config = dict(
    n_layer=14,
    d_model=64,
    n_head=1,
    n_kv_head=1,
    head_dim=64,
    d_mlp=256,
    vocab_size=4096,
    activation='tanh_gelu',
    norm='layernorm',
    norm_place='pre',
    norm_eps=1e-05,
    positions='learned',
    qk_norm=False,
    attn_scale=0.125,
    bias='qkv',
    tie_embeddings=True,
    parallel_block=False,
    init='normal',
    init_std_qkv=0.0572,
    init_std_o=0.0,
    init_std_up=0.0572,
    init_std_down=0.0,
    optimizer='soap_variant',
    lr=0.0077,
    lr_mult_up=0.669,
    beta1=0.95,
    beta2=0.99,
    lr_head=0.00918,
    grad_clip=2.0,
    warmup_steps=200,
    schedule='wsd',
    decay_fraction=0.924,
    decay_shape='linear',
    final_lr_fraction=0.0,
    batch_tokens=32768,
    seq_len=512,
    doc_mask=True,
    z_loss=0.0001,
    train_tokens=130000000,
    steps=3968,
    dataset='wikipedia_en',
)
Each number is 128 + 24 x the weight over the matrix's rms, rounded and kept within 0 to 255. Layers, rows and columns count from 0.

# layer 7 attention value, 64x64, rms 0.17, rows 49-63, columns 0-63
[[124 144 112 116 135  86 105  80 116 152 172 132 151  99 120 110  98 130 129 124  88 106 162 128  82 185 171 115  87 133 137 113 100  88 126 143 160 119 159 130  90 115 163 116 135 133 199 126  61 159 164 122  89 118 147 114 111 144 131 115 109 122 133 156]
 [110 122 113 138 146 127 138 110 135 151 149 120 129 157 163 156 139  68  82 172 137  90  97 107 118 108 130  91  93 126 128 122 139 117 142 152 167 124 111 132 142 134 108  99 105 137 164 146 118 147 137  90  68 146 125  96 146 152 110 129 124 129  89 180]
 [138 107 115 113 167  97 133  69 126 115 148 113 139 144 123 110 155  82 159 121  83 111 126 150 138 113 170 154 117  97 127 133 141  93 131 129 140 124 109 127 109 111 144 144 105  98 152 135 128 157  98 123 118 127 123 101 136 166 130 128 111 129 165 136]
 [118 138 145 129 148 139 154 155 123 112 136 137 112 143 142 131 124  88 115 140 164 161 138 104 146 108 104  99 148 155 111 123 149 127 102 135 154 129 118 176 140 126 138 156  99 121 111 133 133  85 122 122 123 139 117  75 118 112 162 138 115 122  94 133]
 [134 144 175 101 102 103  62 124 103 123 135 141 150 115 134 131 105  81 110 172 198 101 161 111  99  94  76 133 147 123 155 135 139 155 132  89  94 118 146 195  78 120 147 148 138 124 129 119 102  63 111 156 112  96 107  98 132  93 201 117 117 161 100 141]
 [158 121 143 134 106  91 139  90  93 146 141 149 128 121 193 148 167 138  96 143 140 134 139 129 122 155 126 181  89 113 142 121 106 108 143 124 139 105  82 151 156 137 141 129 144 104 159 118 111 144 168 146 124 123 144 130  99 106 172 108 122 134 139 154]
 [124 112 142 114 133 142 106 149 140 115 118 137 133 140 103 120 131 134 130 144 128 154 134 160 103 135 115  97 159 162 141  95 118  71 126  89 120 112 114 146 132  90 126 125 110 138 127 130 121 148 149 145  99 119 117 109 164  86 145 124 108 143 118 143]
 [137 106 137 131 176 130 145 102 149  93 112 123 143 156 147 177 149  93 137 153 177 141  90 148 105  80 137 143 128 117 113 121 115 148  97 120 131 135 146 120 146  90  98  85  91 129 121 156  96 139  94 138 139 185 127 129 168 159 108 155 141 119 133 145]
 [124 150 138 141 129 108  94  98 128 125 156 135 150  97 120 139 121 180 135 121 135 129 152 133 128 154 124 158 118 106 137 102 103 122 159  97 117 110 151 140 114 139 121  94  95 118 154 157  83 141 131 127 112 107 109 138 139  92 143 141 103 151 152 134]
 [102 112 133 120 112 144 133 151 137 193 114  88 112 171 161 115 137  94  88 148 164 126 121 148 151  67  96 155 126  98 152  90 152 119 154  80 126 145  91 162 124 153 100 131 115  98 129 157 106 128 115 125 145 121 146  89 133  87  97 155  91 156 121 111]
 [ 85 141 131 124 130 167  92 144 167 161 139 114 113 141 127 114  81 108 121 132 167  98 175 149 143 123 111 117 104 118 133 114 149 129 117 146  99 173 144  97  90 116 150  91 132  94  74 150  99 125 117 138 148 140 182 123 111 119 108 120 156  87 111  91]
 [116 109 121 132 103 113 129 143 132 164 155 132 143 127  91 142 141 167 133 146 114 129 139 127 109 169 142  81 146 132 105 110 143 143 140 148 145 118 105 114 145 111 119 101 148 180 138 118 114 152 177 120 117 114 147 147 137 165 125 100 127 147 101 115]
 [107  63 196 107 127 110  98 156 104 107 111 115 113 132 145 168 109  93 107 124 141 144 111 163 111 122 159 118  92  75 136 110 128 152 108  92 131 121 150 142 113 147 105 117 136 148 158 123 146 102 109 149 156 113 114 157 168 189 134 159 142  97 101 139]
 [ 97 111 121 145 142 123 155 109 125 111 138  91 143 126 173 140 152  96  70 128 106 149 119 132 167 133 142 129 121 133  97  88 132  99 149 123 171 151  85 169 197 168 104 135  63 103 102 145 103 150 146 117 150 117 138 111  90 120 108 176 136  98  85 129]
 [182 137 107 176 117 167 144 140 140 128 137 147 104 159 126 103 122 107 168 145  83 135  98 141 133 130 144 138 103  77 137 142 127 156  85 112 127 133 182 124 114 113 143 119 159 119 154 108 168 135 123 166 135 100 122 138 113  88 166 135 141 111 131 140]]